config = dict(
    num_hidden_layers=8,
    hidden_size=160,
    num_attention_heads=2,
    num_key_value_heads=2,
    head_dim=32,
    intermediate_size=640,
    vocab_size=18558,
    hidden_act='geglu',
    norm='rmsnorm',
    norm_place='peri',
    norm_eps=1e-05,
    positions='rope',
    rope_theta=10000.0,
    rope_fraction=1.0,
    qk_norm=False,
    attn_scale=0.177,
    bias='none',
    tie_word_embeddings=True,
    parallel_block=False,
    extras=['capped logits'],
    init='normal',
    init_std_qkv=0.0693,
    init_std_o=0.0274,
    init_std_up=0.0693,
    init_std_down=0.00867,
    optimizer='muon_variant',
    learning_rate=0.00461,
    lr_mult_o=1.1,
    lr_mult_down=2.0,
    beta1=0.95,
    lr_head=0.00578,
    max_grad_norm=1.0,
    warmup_steps=200,
    schedule='wsd',
    decay_fraction=0.343,
    decay_shape='pow',
    final_lr_fraction=0.02,
    batch_tokens=[16384, 32768, 49152],
    max_seq_len=256,
    doc_mask=True,
    train_tokens=237500000,
    max_steps=7650,
    dataset='wikipedia_en',
)
Each number is 128 + 32 x the weight over its row's rms, rounded and kept within 0 to 255. Layers, rows and columns count from 0. The size above them is the row's rms in percent of the matrix's.

# layer 5 MLP down (transposed), 640x160, rms 0.532, rows 415-443, columns 0-79
size [ 95  96  96 118  95 108  89  97  97 111 100 103 107 106  98  97  93  97  98  95  98 103  99  96 110  96  95  96  86]
[[ 61 154 132 139 150 130 120 140 133 104  97 182 202 128 133  90 126 141 169  68 107 177 142 195  56 118  56 137  90  99 177 133 136 166 139  87 113 155  96 113 171 148 125 117 155  65 139 125  86  89 230 122 169 118  96 123 103 109 101 172 141 144  95 172 129 174 180 124 129 187 123 121  82 129 181  77 128  65 180 146]
 [191  62 134 148 119 167 158 113 146 134 106 132  95 108 159  80 159 108 130 120 120  96  84 172 129 122 131 106 112  98 168 109  91 111 108 164 157 104 202 154 139  99 122 142 137 165 116 129 115 137 140 111 108 177 167  63 151  71 160 155 152 109 103 141 134 102  82 110 168 168 133 152 101 136 167 174 145 177 123 158]
 [166 124 143 124 124 163 147 216 158 132 129 136  96 132 118 142 150 125 155 161  96 158 185  85 132 148 124 118 148 141 117 214 104 124 151 141 141 147 144 167 121 104 137 168 108  87  86 131 183 193  76 189  98  95 131 146 154  91 144  81 111 169 125 117 120 223 101 140 155 118  71 131 146 140  90  89 129 116 134 144]
 [125 116  86 136 117 149  18 158 125 189 134 216  62 151 108 129 187  85  93 144 117 138 138  88 125 131 104 177 156 126 168 112  94 118  49 126 155 149 154  99 115 118 137 122 136 159 163 136 197 138 101 139 134 175 126 118  89 182 173 120 149  63 134 106 152 168 143  95  83 180 133  91 110 125  49 135  92 118 111 130]
 [145 100 129 113 140  92  88 128 155 104 143 157  31 185 116 124 173 124  85 122 135 101 160 188 156  90 106  88 112 140 118  81 140  67 163  88  92 119  79 149 148 163 127 132 149 148  98 154 233  79  93 101 135 122 147 149 114 122 107 101 117 100 123  60 116 152 120 139 133 144 177 107 110 142 184 151 139 147 120 103]
 [ 93 152  64 180 161 169 163 108 150 113 130  49 136 126 109 140 172 184 153 113 104 135 130 101 137 142 133 182 204 115 122 137 157  54 111 137  78  82 138 140 105 108 173 107  98 130 147 112 131 164  50 135 157 198 108 225 116 148 117 178 115 166  81  82 130 101 123 151 147 119 128 154 188 134 136 106 172 135 171 119]
 [ 87 107 151 111 124 118 128 169 104  79  97 157 137 122 119  71  76  79 123 145 151  95 142   0 154 128 103 135 110 156 151 174 112 193 114 144  96 112  77 104 100 127 128 145 100 145 130 121 160  74 161 124 143 110  91 162 125 128 138 160  85 131 113 143 118 137 100 104 139 168 112 151  45 109 109 104 109 129 128 131]
 [108 196 132 145 138 138 155 162 133 180  73  82  76 149 161  78 143  91 126  88  94 141 137 168 126 159 102 147 139 130  85 177 156 109 132 100  99 134 138 118 110  86 152 182 143 122 131 140 147 172  87 142 141 115 144 162 104 156 116 109 129 144 145 133 111 179 130 135 141 156  96 106 189 133 151 112 136 124 205 162]
 [160 133 178 108 124 124 166 116 155 119 114  83 102 165 185 175 138 117 143 106 153 149 150 143  78  57 141 158 204 154 156  74 103 134  72 119 167 174 100 166 110 104  61 116 181 159 155 100 130 191 141 126 104  75 126 100 130 145  98 136 137 120 144 151 174 180 192 129  75 134  75 147 129 144 127 112 148 139 136 126]
 [123 145 165 128 113 144 122 126 150 145 143 169 128 155 130 172 184  68 118  98 129 131 137  98 155 131  89 112 150  93 103 104 143 122 119 119 195 139 128  85 180  77 117 125 124 109 146 148  93 133 112 176 118 132 127  64 165 129 162  56 177 121 144 150 158 155 130 125 133 155 111 140 166  73 164 123 164 124 103  90]
 [111  83 168 109 106 118 207 171 148 122  98 163 101  91 177  67 129 113 144 133  75 137 121  84 128 118 120 170 168 127 127 185  91 108 111 181 135 151  89 133  68 182 155 115 131  70 138  74 127  98 147 123 204 149 150 161  96 134 116  96 147 126 124 102 121 154 120 138 142 102 111 112 160 137 163  95 137 135 124 108]
 [160 135 172 158 117 115 140 130 120 141 185 161  94 116 144 108 165  75 130 162 195 128 149  91 193 117  92 131  73 108 168 145 138 165 132 164  74  95 118  88 146 146 152 108 150 115 199 175 115  69 110 118 204 143  36 144  70 111 115 143 126 126  64 120  92 114 102 107 148 114 153  94 127 123 116 139 135 145 128 143]
 [123 142 143  94 117 117 106  41 198  76 142 131 132 193 107 145  94 153 114 116 185 122 184 169 107 147  94  86 110 174 137 154 121  88 136 146 140 130 116  89 145 125  93  81 127 186 160  97 114 113 129 180 154  92 152 181 116 131 130 151 137 144 158 100 106 136 114 104  62  91 181  93  92 167 131 155 134 114 145  84]
 [147 150 167 107 110 104 115 167 118 162 147 164 117 115  88  97  94 112 144  94  95 161 163 166  95 149  81  90 141 169 161 151 145 186 179  64 132 107  55 137 193 172 126 134  90  92 148 116 145 105 148 140 160 111 111 110 116 128 114 110  32 125  68 154  96 112 144 137  89 114  49  85  92 142 136  80 103 106 102 159]
 [ 93 154 122 108 112 113 179  91 139 121 114  94 160  96 194 112  91 120 142  99 122 100  79 102  94 184  92 141 122  63  75 143 146  63 155 107 121 104 176 175  87  99 112 181 112 117 115 131 166 120 121 145 133 141 156 113 133 120 100 182  92 209 133  64  78 116 138 110 126 140 107  94 187 112 100  86  77 150 115 135]
 [113  97 128 170 153 188  81 143 150 113 113 123 171 111 109  72  73 100 120 144  74 132 164  89  84  95 148  77 148 153 171 137 114 167 145 115 185 137  94 117 151  45 127 120  62 181 120  78  62 164 130 160 149 131 130 132 112 142 170  95 137  42 101 146 133 140 123 115 120 125  78 133  90 154 126 126 122  96 212 116]
 [ 85  99 139 138  85 131 177 114 151 139 108 190 180 183 159 156 142 127 128 166 122 153  67 125 172 177  99  97 152  95 156 118  92 161 159 109 117  96 103 125 108 152 132 148 143 113 114 127 125 111 149 105 111  84 110 129  71 202 113 108 140 101 161 134 116 125  83 150 139  99 146 119 105 117  83 123 135 132 167 123]
 [153 125 158 134  92 133  78 174 162 164 176 128 129 160 157 111 111  66  78 137 101 158 127 113  83  62 118 124 139 152 194 171 165  93 106 100 124 146 128 100  93 173 156 127 129 154 145  98 121 143  99 168  77 124 107 127 104 128 114 118 135 147 149 140 105 132 119  83 165 148 130 137 125  77 175  95 106 232 106  93]
 [140 125 115 124 103 194 142  87  88 165 108 111 176 109 134  59  91 180  84 127 147 106 143 183  95  88 175 132 154 114 120 129  89 175 145 176 132 128 130 148  84 110  79  81 143  72 126 162 129 207 141 142 117 118 111  92 123 135 143 109 164 169  99  79 119 181 152 174 139  95 137 145 102 115 139 199 160 175 144 135]
 [ 76  93 113 113 148 127 162 130 117 126 122 143 153 136 118 170 163 145 138 141  99 148 199  21 193 118 135 120 145 135 122  89 169  68  77 177 150 114  49 134  74  58 175 144 151 107 120 103 156 116  78  84  91 128 150 162 102 138 114 120  96 139 117 137 127 180 155 125  64 188  89  99  85 149 148 104 179 138 136  99]
 [124 151  94 135 133 105 130  66  80 171 100 130 124 133 128 147 126 136  61  74 157 177  88 136 105 169 132 129 102 172  74 116  80 145 148 117 117 114 152  95  84 177 115 105 173 229 104 105 182 104 138 161 114  97 122 157 116 128 128  62 167  95 155  93 153 119 143 147 127 126 138  92 144 205 108 155 123 182 124 134]
 [ 71 131 143 156 132 160 155 109 150 108  74 138 129 104 135 138 112 168 141 139  84 128 124 177 158 132 111  69  81  61  86 152 117 157 131 118 169 110  94 134 142 102  85  88 139 146  76 116 113 124 187  89 128 147 127 142 113 110  88 182 134 113 113 161 131 129 196  87 128 150 147 185 165 140 143 101 165 109 108 131]
 [158  83 172 111 151 115 118 125  97 109 157 133  76  80 139 113  81  56  98 114 134 130  80 161 180 115 154 158 173 116 134 189 125 198 139 159 107  86  96 167  86 174 129 130 124 115 184 141 129  72 191  63 125 141 161 115 149 104 101 132 169 114  70 110 102 155 167 135 152 124 119 153 130 106 117 142 107 126 126 183]
 [164 116 151 104 116 103 174 186 124 107  72 135 110 109 118 130 190 138  55  77 111 143 119 101 114 136 109  80 157 160 153 120 123  91 100 108 122 125 145 134 111 147 119 183 164 120 117 108 177  98 109 122 144 155 137  72 107 184  54 100 146 153 126 140 159 146 150 180 121 119 118 158 114 107  96  69 158 107 134 164]
 [152 136 105 152 116 115 125 137  96 124 111 121  93 133 147 159 105 141 179 140 129  63 166  99 141 141 135 139 114 151 180 159 149 149 121 130  86  78 162 146  85 105 172 113 116 132 133 161 174  92 175 161 113 176 142 190 147 147 146 160 169 117 157 114 130 177 123 175 113 104 119 116  71  98 188 128 142 182 105 103]
 [155 131 155 146  95  85  75 140  98 113 119 144 176 174 198 105 159  97 149  91 140 144 139 167 143 160 165  30 158 134 165  60 124 195 161 126  96 130 151 155 100  82 119 116 132 123 109 107  99 135 145 139  88 109 108 125 112 107 137 149 123 180 101  65 137 123 140  99 155 117  97  26  71 124 141 118 118 168  77 132]
 [168 116 141 108 130 129 158 157 113 155  93 158  88 205 150 143 135  49 176 133  85 150 145 114 165 156 105 204 144 131 154 142 157 120 162  78 116 134 120 147 116 111  98 105 105 130 136  95 113 202 107 187  83 131 124  92 135 177 164 140  75 138  85 170 151  61 133 139 206  94 116 147 157 109 144 160 129 160 178 136]
 [168 105 101 124 142 141 158 108 123 154 166 112 118 130 151 137  93  95 150 129 170  99 133 144 112  80 155 124  97 146  68 115  97 121 169 118 146 112 135 137 147 148  88  89 124 149  95  89 163 145 155 132  91 144 165 214 112  65 165 114  96 114 121 121 158 105  56 164 127  98 149  63 138 107 102  79 143 175 150  94]
 [133 144 135 123 128 136 164 143 123 104 157 108  61 121 166 152 140  88  95  81 137 145 131 131 150 150 146 138 104 143 152  73 131 106 154  63 128 168 105 137 122 168  92 126 120 152  72  61 183 143 145 111 149 128 102 134 101  95 146 112  81 186 157 101 102  99 155 120 150 152 179 107  81  91 141 153 165  84 180 139]]
# layer 5 MLP gate, 640x160, rms 0.261, rows 416-443, columns 0-79
size [104 104 113 105 105 105  92  99 107  97  98  98 102 100 106 100 103 104 103 104 104  99 106 103  96 100  97  95]
[[107 145 104 182 129  96 178 148 107  82 162 144 118 104 121 141 100 152 143 104 202 161 121  86 126 176 159 161 159 170 101 135  56 119 141 146 186 110 163 122 121 103 114 101  98 132 151 121 168  79  31 111 186 155 135 148  76 122 132 120 147 151 108  87 103 165  85 112 152 106 138 119 175 131 130 167 123  99  89  95]
 [155 122 155 140  95 165 182 114 116  64 118 153 118 160  81 134 172 135 141 110 116 113 163 113 151 220 145 124 131  97 146 148 112 146 153 138 135  81 103 127 119 181 128  98 129 136  64 162 109 155 130 121 164 243  90 116 128 128 168 156 138 179  97  89 167 110  95 144 169 149 114 139 145 128 172 119 174  65 144 188]
 [148 134 109  96 137 118 173 162 146 173 165  52 144 130 112 110 115 167 142 138  87 102 104  10 102 174  78 157 117 147 127 134  89 106 121 132 142 151 142 117 121 135 137  71 119 142 164 127 119 188 118 185 100 164  83 152 131 140  79 110 143  89 196 128  81  77 120 155 161  98 175 166 116  85 128  99 112 125 122  99]
 [107 147 130 116 115 144 213 168  89 139  89 122 144 124 119  87 138  61 137 109  88  62 165 123  83 116 164 120 134 164 129 137 131 146  78 117 119 112 173  82 170 118 119 137 117  68 126 178  17 114 135 158 123 126 133  87 101 126 121 144 214 182 151 178 135 130  72 106 170 147  87 131 126 114 129  76 110 117  90 169]
 [ 88  72 111 157 107 144 127 131 149 118 122 138  28 158  98  52 147 187  90  65 145 132 108  45 131 190  90  94 109 139 172 112 143 112 157 193 115 131 122 105 145 136 138 128 154  81 139 108 129 119 102  93 172 165 149 159 152 149 131 165 127 112 125 175  93 110 165 149 160 194  71 145  96 154 168 136  87 149 174 140]
 [100 136  68 134  21 109 129 112  93  81  97 145  99 110 125 137 127 118  99 149 102  65 110  26  94 168 168 125 156  99 158 128 117 152 151 120 113 121  45 138 146  92 137 158 191 144  96 166 167 106 123  81 149 108  79 120 145 102 109 165 120 161  95 167 100 138 115 137  95 150 163 120  86 104  78 109 130 194 100 146]
 [ 54  98  89 167 121  81  98 172 158 162 121 162 189 167 179 124 115 120 148 161 183 102 128  78 129 119 205 151 122 128 113 114 157 171  98 162 139 148 119 164 139 118 108 154 165 115 146 147 103 132  76 114 101 119 157 165 150  99 114 123 140 140 145 154  73 137  75 141 171 127 118 163 156 114  86  87 141 164 108 175]
 [144 146  82 120 106  81 121 163 145 128  93 135 160 174  62 195 188 131 133 146 110 102 128 132  61 177  84 145 150 155 170  50 179 115 140  94 113 149 103  97 118  94 104 134 117 136 197  87 137 171 146 174 184  80 163 132 107 120 157 114 133  87  60 132 182 142 152  93 159 161  95 113 101 117 135 152 145 103 126 126]
 [109 111 161 153 175 153 136  44 129 104 124  86 116  66  91 135 127 146 123 144 152 170 129 109 136 110 104 167 119 135 175 119 100 112 147 177 160 164 121 172 132 119 144 153 137 127 120 123 100 115 143 170 123 139 192 136 112 140  60 132 158  87 114 136 132  77 117 135  84 166 107 130 109  92 126 142 130  95 113 140]
 [169  95 116 197 138 154 181 121  86 218 183 117 144 117 140 186 124 143 127 107 202  89 118 152  99 123 150  88 173 161 109 159 152 126 183 126 158 145 106 115 151 105  65  79 152 236 134 104 133 127 146 132 100 138 109  86  94  92 158  98 130 115 120 165 134 171 166 147 111 148 139 133  97 126  82 140  92 128 152 130]
 [182 135 119  62 156 141 157 122 163 136 177 142 179 135 112 139 154 162 135 131  69 158 100 103 183 150 135 193 121 135 140 168 164 142 150 158 117 135 127 176 108 145  50 151 134 162 216  97 152 144 104  64 137 164 174 127 174 173 102 140 125  78 125 115 117 175  73 135 101 104 110 145 144 101 129 140 154 118 109 137]
 [206 148 164 157  93 216 172 101 185  95 139 105 138 155 156 182 130 148 178 131  92  98 141 112 106 119 196 126 145  77 141 130 165 144 110  84 140 135 156 146 107 135 165 113 127 156  84 146 118 149 129 170 105  95 112 135 160 135  67 130 126 146 142 151 124  86 113 132 121 153 146 129  48 135 206 139 157  82 175 132]
 [117 123 108 173 161 125 120  93 144  90 165 198 144 112  76  78 132 177 158 144 129  92 188 127 124  75 157 129  92 133  91 148 137 129 140 106 165 221  81 140 181 133 138 207 102 143 157  81 147 101 197 158  78 126 148  95 116 119 140  82  93 104 145 177 154 120 147 124  98  91 100 120 221 122 154  99 152  99  97 136]
 [134 110 132 183 187  85 101 192  86 139 154 127  98 168 122 126 122 120  88 126 169 104 171 107 164 113 120 138 146 146 120 120 105 158 124 136  98 100 131 134 151  90 128 116 154 117 110 127 123 119 194 155 131 117 111 157 160 139 131 157 139  97 136 182 191 182 177 134 137 134  47 213 122 128 163 112 130 110 101  94]
 [193 150 132 139 113 130 156 114  80 155 101 133 105 104 142 103  58  50 189 133 136 101 151 106  94 118  78  93 119 106  59  79  98 140 124 161 179 105 117 125 155 108 109 116 102  78 152 157  95 120 120 121 167 166 149  93 147 124 128 159 172  97  72 134 134 175 125  84 169 119 124 128 135  98 161 177  92 136 183 100]
 [ 47 139 139 122 123  89 126 141 152 158 112 192 141 223 153 161 127 121 148 114 111 156 142 124 102 117 114 139 179 135 129 128  75 114 116 160 131  97 124 188  86 115 188  77 153 129  72  94  73 136 152 167 183 173 170 176 149 144  99 151 123 153  84 214 131 115 199 151 120 141 105 129 178 105 193 156 101 128  77  89]
 [153 131 192 170  94 152 102 110 104 193 189 156 124 127 114 129 126 105  86  83 122  56  88 125 147  98 102 163 183 127 119 160 113 117 186  97  90  65 156 119 130 127 127 114 137 134 168 104 139 128 129 113  87 161 123 109 129 138 177 110 138 140  74 111 139 153  81 138 149 115  56  81 159  88  71 143  86 181  99 119]
 [135 127 168  51 105 120 135 136  69  96 191 125 147 122  97 103 152  91 112 131 122 177 142 151 100 102  61 147 113 137 141 105 133 141  89 135 174 128 111 146  81 177 129 114 162 203 116  85 122 114 107 124 166 173 149 114 132 154  45 134 168 115 115 164 141 117  92 117 102 147 103 145 105 109  92 142 161  88  48  96]
 [ 81 115 136 165 139 142 141 100 137 140 145 123 188  94 122 122 147 115  94  66 121 135 126 141 149 172 129 105 158 122 142  88 116  55 136 169 163 124 168 189 175  43  73 129  55 139 140 133 126 125  93  96  86 144 125 134 139 133 135  90 101 162 118  91 131 105 107  96 108 159 157  95 173 144 138 141 165 105 112 162]
 [130 124 191 126 100 120 101 126 124 142 163  93 171 125 120 113 147 115 133 163  92  79 156 152 170 170 162 171 138 121 138 113 180 121 129 133 115 152 100 158 137 126 120 159  98 139 124 176 120  96 126  48 150 174 127 117 124  92 150 151 137  98 111 116 148 122 112  85  53 110  96  70 127  72 113 110  60  80 118 145]
 [168  80 139 129 182 128 126 149  52 211 160  96 136 140 151 112 153  97 195 104 101 166 110  90 135 138 144 123 130 146 134 162  93 110 161 134 111 146 111 121  64 102 112  53 162 131  90 116 152 167 140 200 147  70  78 177 148 107 130  73  98  55 113 125 179 119 142 125 138  89 108 182  76 122 166 147 152 131 160  97]
 [153 180 147 122  79 113 139 116 160  94 128 122 137  86 121 140 121 124 115 145 161  80 144  95 125 162 127 127  45 134  82 124 127 121 146  79 100 100 197 157  89 165 165 140  95 130 106 102 123  69 121 106 105  88 124 136 154 137  65 136 157  56 104 171 103 133  90 109 130 143 162 137  97 164 166 100 139 140 227 120]
 [143 148 180 173 114 136 153 137  83 129  92 163 136 125 131  47  94 136  76 156 114  47 153 176 112 102 164 147 164 144 123 119 149 153 143 143  78 163 101 156 138 196 166 172 116 114 108 138 179 183 111  74 132 141 140 151 138 156 165  89  98  82 190 133 164 111  91 132 130 102 136 124 139 116 112  79 153  54  62  93]
 [177 152 118 114  97 113 132  97 197 117 141 114 110 116 163 112 102  92  60  90 175  91 113 125 218  99 148  68 159 181  99 150  89  92 143 111 103 121 121 148 111 181 151 126 121  85 158 110  91 185 171  84  96  80 120 107 106 142 155 142 133 181 138 124 135 133 168 139 123 102  55 108 111 138 161 121  97  51 141 138]
 [230 135 127 151 108 127 122 135  66 120 104 129 150 130 146 153 104 169 127 107 164 144 143 144 177 107 112 139  99 223  82  79 144  88 114 114 129 150 154 131 139 125 151 157 114 131 112 174 130  17 113 127  72  97 123 107 100 138 151 137 140 109  51 136 135 119 122 128 167 128  92 122 138 144 114  94  96 134 151 107]
 [181  88 135 149  98 100  48 189  97 125 102 135 116 151 136 141 111  89 146 109 165 102  61 173 163 152 101 167 118 157 131 145 165 147 104 146 113  64 109 110 116 100 127 112 161 129 158 189 165 145 126 110 113 121 149 145 136 192 181 148  90 153  92 113 205 167 109  88 119  88  40 117 148 135 119 116  74  42 135 117]
 [ 66  98 168 127  91 196 148 133 144 155 113 154 115 106 109 173 149 146  96 111 184 130 162 110 103 184 170 189 175  70 141 149 128 164 138 107 112 112 140  99 180 152 103 137  96 117 121 169 130  99  72  73  75  98 121  81 156 110 111 178 113 115 117 125 117 123 140 127  82 129 111  80 191 197 134 114 132 107  92 190]
 [154 159 183 107 116 142 153 148 138 143 153 153 130 174 138 100  94 136 158  93 169 150 134  98 106 161 158  85 144 107  87 115 176 140 139 113 161 131 158  97  84  91  95 150 121 125 124  85 105 155 107 157 212 125 159 111  90 230  92 156  83 154  88 105 150 122 122  90 109 163 181  99 100 142  79 177 130  71 115 164]]
# layer 5 MLP up, 640x160, rms 0.282, rows 416-443, columns 0-79
size [ 99  95 124  98 113  97  92 101 117 100 105 107 104 100 101  90 100 102  94  97 100  94 101 107  97  97  92  93]
[[ 64 180 123 116 180 133 157  85 109 159 125 146 155  64 219 124 112 116 126 109 136 108  72 117 125 123 125 159 138  99  72 145 107  86 100 152 113 164 161 137 127 121  86  85 158 125 131 123 110 139 136 145 151 144 168 112 129 126 183 178 162 120  83 152 113  68 152 119 155 135 147  87  80 137 152  64  92 180 206 122]
 [140 112 117 100 116 128 128 104  96  94  84  55 187 155  71 156 213 101 152 122 112  97 104 143 119 234 192 109 144 141 126 135 146 147 131 102  93 101  84 165 178 175  82 141 146 108 120 125 142 132 174 131 145 117 128 173 161 142 113 184 119  47 104 161 137 148 115 101 110 128 153 124 164  82 156 103 122 107 130  99]
 [139 167 100 123 183 115 112 140 168 189  86 156 125 146 153 122 151 162 152 210  27 152 175  91 146 120 109 129 139 170 160 154  97  66 112 134 106 138 109  52 147 152 130  75 118 121 101 118 118 137 100 153 133 178 116 121  93  76 156 156 156 135 122 118 151 168  50 129 153 110 144 149  92 138 142 147 111 136 168  89]
 [106 145 134 115  89 138 119 119 147 136  87 113 131  90 142 162 140  97 161  61 130 142 137 131  94 213 128  94 157 153 138 164 126 129 116 147 119 140 170  95 124  97  98  77  58  92 165  97 118 126 148 121  82 112 184 104 134  97 141 114  83 122 158 152 114 146 107 143 188 137  74 126 167 133  92 156 164 115  99 178]
 [128  97 163 112 154 135 112 131 132 104 152 178  74 125 107 128 127  97 144 141 119 105 143 135 176  94 119 101 142 153 130 152 114 136 100 117 169 115  95 134 130 206 132  86 125 190 157 141 134 124 152 118 175 101 103  83 176 113  81 145  89 113 118  49 147 114 186 105 138 155 117 145  97 153 180 174 141  42 133  83]
 [ 92 146 147 109 108 138 169 119  95 126 201 109 161 117  76 157  72 154 126 148  81 156 121 146 183 200 129 150  98 117 118 204 140 132  82 165 138 148 123 131 157 136  99 132 124 139  70 180 151 142 167  95  75 105 195 151 164 163 150 142 162 123 152 135 146 135 143 133  87  97 130 154 146 130 168 156 192 125  76 166]
 [130  85  44 126 164 142 121 132 185 102 170 174 154 117 171 105 152  60 124 178 129  77 171 191 159 166 117 135  62  84 139 104 168 189 109 106 157  79 110  72 119 126 105  60 170  92 164 156 160 140  71 106 182 141 157  74 144  75 178 164 155  77 124 157 153 117 108 138 115 179 113 103 142 100 132  85 139 125 121  95]
 [139 176 146 183 144  92 157 126  95 147 116 109 115 136 180  53 135 131  83 147 166 176 118 157 177  99 128 107 134 143 105 118 151 130 114 108  91 162 161 175 104 123 106 115 145 111 125 163 133 105 148 184 117 115 205 135  73 173 147 171 141 135 102 118  85 128 130  76 180 119 109 124  71 101 185 156  81 168 170 163]
 [140 117  94 112  69 153 123 123 173 196 122 105 144 147 102 142 141 109 118 161  81 139 105  96 111 108 133  96 146  96 139  91 145 152 127 128 108 135 165 118 127 141 125 140  88 179  91 157 155  72 126 120 180  64  90 170 144  60 119 114 180 156 139 117  90 142 155 125 140  79 133  79 145 128 130 177 100  94 185 142]
 [130 125 176  97 131 107 101  42 195 148 144 155 150 143  28  95 123 162 136 143  97 142 165 125 153 133  99 125 134 139  92 168 110 141 137 160 111  79 172 156  42 105  96 114 160  89 156 145 138 157  73 164 111 120 139 175 121 123 121 157  89  78 164 187 130 146 103 147 115 114 124  98  61  91 137 136  95 213 188 174]
 [ 71 163 102 120  99 190 102 126 150 117 185 132 127 100 114 119 101 112 136 175 159 148  94 163  83 173 152 165 165 127 150 216 173 163 149 120 159 156 106 118 134  81 101 147 107 175 115 114 146 143  84  99 103 161 157 138 128 160 214 176 145 121  70 131 153 131 184 187 105  84  80 116 118 116 129 178 164  97 108 131]
 [105 153 112 158 109  94 151 123 123 105 128 180 145 137 116 141 148 174 130  78 181 106 141 215 108 123 153 108 124 123  96 124 125 116 148  63 133  79 140 182  93 178 113 132 135 104 137 124 110 126 112 102 140 121 151 118 134 129  76 169  68 168 109 126 159 131 152 122 109 116 117 106 104  85 248  71 207  91 147 186]
 [118 180 112 100 109 158 181  84 138 134 168 110 132 128 139 145  56 137 105 118 118 137 113 145 123 105 159 125 186 142  98 116 134 114 119  88 114 137  75 132 143  91 156 118 143 122 145 114 166 226 103 174 176 132 149  63 181 114  96 110 136 141 151 151  82 114 143 141 128  77 130 142 106 128 136 139 132 125 107 123]
 [120 152 112 113 108 138 127 122 105  79 124 159  86 115 108  84 153 130 151 138 117 156 110 112 149 113 129 136  89 123 131 129 110 213 123  94  69  45 141  45  98  82 115 110 105 100 199 139 125 122 154 140 131 105 152 175 130 181 167  91 156 141 142 180 168 179 133 129 151 134 130 132 155 148 174 138 213 148 140  97]
 [143  91  74 144  87 107 118 102 115 130  82 128 142 160 104  97 102  94 116 133 123 141 162  56 117 120 153 126  93 119 184 116 171 188 128  89  99 103  95 142 108 168 169 143 146 152  84 125 129 149 109  97  88 136  72 134 143 129 115  76 161  92 122 148 122 144 167 173 172  93  85 124 112 149  86 141 119 139 136 118]
 [112 128 122 115 185 148 108 151 104  89 111  97 129  74 161 125 103 125 119  94 112 129 124 169  70 137  92 121 107 167 107 154 112 111 116  77 126  76 146 188 147 110  92  52  90  88  97 149 102 121 170 151 163 149 173 219 206 136 165 154 107 124 148 156  77 186  96 168 101 164  86 146 107  81 105 112 112 116 139 177]
 [125  70 169 161  89  98 105 112 113 211 125 128 126  77 134 128 169 136  95 139 128 140 116 160 141  67 140 175 142 169 137 112 122 134  92 138 134  86 184 124 116 137 137  88 128 119  83  73 137 156 177 101  98 127 121 128 137 110 138 108 145  96 138 122 143 131 127 139 105  96 114  60 111 154 106 104 133 152   1 142]
 [121  95 132 100 184  73 156 156 135 114  80 145 126 165 108  94 158  96 125 126  85 140 144 136 160 158 144 100 131 134 119  95 118  73 130 141 134 168 200 177  96 126 205 156  91 180 157 107  78 104 101 150 211 113 127 129  83 152  67 135 166 126 157 177 148 105 100  96 163 139 139 147 150 179 113 112 130  86  98 126]
 [218 178 150 138  97  68  96 162 139 156 129 110 125  67 109  67 109  95 114 119 138 186 102 160  80 136 146 176  83 117 158 151 123 184 167 122  58  91 118 173 122 165 129 151 122 130 112 160 103 110 110  82 164 164  78 136 199 146 126  81 147  90  89 161 160 125 184 138  99  94 132 139 109 135 122 129 102 165 151 167]
 [160 135 189 126 127 128 111 154 176 119 140  92 148  93 147 115  90 131 157 148 102 115  95 115 101  44 122 169 141 106 173  88 118 126 131 115  97  97 134 116 163  98 106 123  78  45  95 136  90 126 123 140 141 138 157 134 120  78 195 139 143 142 112 152 127 149 134 125  90  93 107 149 173  63 139 121 176 126 121  73]
 [126 124  88 105  84 143 169 121  79 149  96 221 134 135 109 151 124 114 151  61 120 122 117 139 158  73 124 155 167 184  89 137 117 106 108 147 106  72 131 132 128 117 157 131 164 122 137 194 100 158 135 126 159  82 110 157 145 194 105 113 102 115 138  85 129  93 132 156 138  45 103 117 114 157 145 116 128 114 195  38]
 [132 134  94 127 123 144 182 154 117 153 128 120 111 124 154 105 124 200 140 144 181 146 192 129  74 164  98 114  91 137 122 129 129  51 162 177 146 137 140 130 157 136 136 134 154 143 124 102 119 130 142 171 157 137 120  97  99 161 113  79 156 137 149 130 148 113 132  87  87  67  85  92 155 159  88 139 128 113 102  89]
 [135 127 165 163  86  87  92  88 185  86 146 189  98 142 122 127 127  65  68  73 127 118 177 139 124 144 142 184 167 127 139 119 130 193 100 101  96 162 128 164 198 163 132 184  94 117  79 150   7 117 105 136  93 114 156 177  84 151 127  91 147  76 187 111 140 143 147 110 134 159 100 115 171 140 124  95 131  99  69 106]
 [130 155 136 127 161 183 104 170  98 155 112 184 120 165 129 112 150 190 120 138 150 128 151 132 108 157 136 196  98 123 131 101 196 142 123  78 162 150 105 199 134 130 110 144 132 126 106 109 167 127  97 175 184 118  85 143 116  89 122 166 112 133 131 146 179 161 219 113 169 144 191  56 147 134  57 110 153 156 104 119]
 [ 96 126  89  82 126 132 111 114  86 137 193 144 112 128 145 193  82 166  87 115  88 129 136  83 119 102  96 144 131 145 221 113 147 163 101 143 153 162 117 117 131 150 108 161 115 125 125 125 134  74 119 113 172 181 167  97  43 139 123 114 124 120 107 112 116 126 108 127  99 189 122 207 197  93 173 117  98 176 144  66]
 [ 85  92 192 147 109 131  88 161  58 129 119 167 126 145 164 198  78 102 147 144 124 124 162  96 128 144  82 129 166 105 195 107 146 178 147 124  90 116  85  76 181 118 144 113 123 132 193 179 140 125 144 120  63 106 115  86 186 158 132 160 110 116  93 103 142 139 167  75 148 145 112 136 172  87 130 121 135 150 146 172]
 [109 180 188  90 119 229 125 131 145 133 115 128 137 136 180  68 170 165 110 142 129 137  82 110 143 104  93 118 142 118 132 116  61  63 171 111 125 117 193 131 181 137 135  80 196 165 105 145 138 129 137 142 120 134 132 104 175 131 150 128 126 169 210 121 129  65 145 122 126 133 101 165 150 157 155 158 149 129 156 137]
 [122 100 191 175  85  87 145 113 140 161  96 165 140 151  82 122 144 159 148 126  91 148 138 150 155 122  95 178 135 148  63 135 110 158  76 140 123 100 168 122  95  74 156 148 123 128  87 152 117 164 175 137 127  87 106 164 167 142 101 168 128 129 125 148 124  77  78 172  85 159  68 125 115 136 158  68 183 137 111 165]]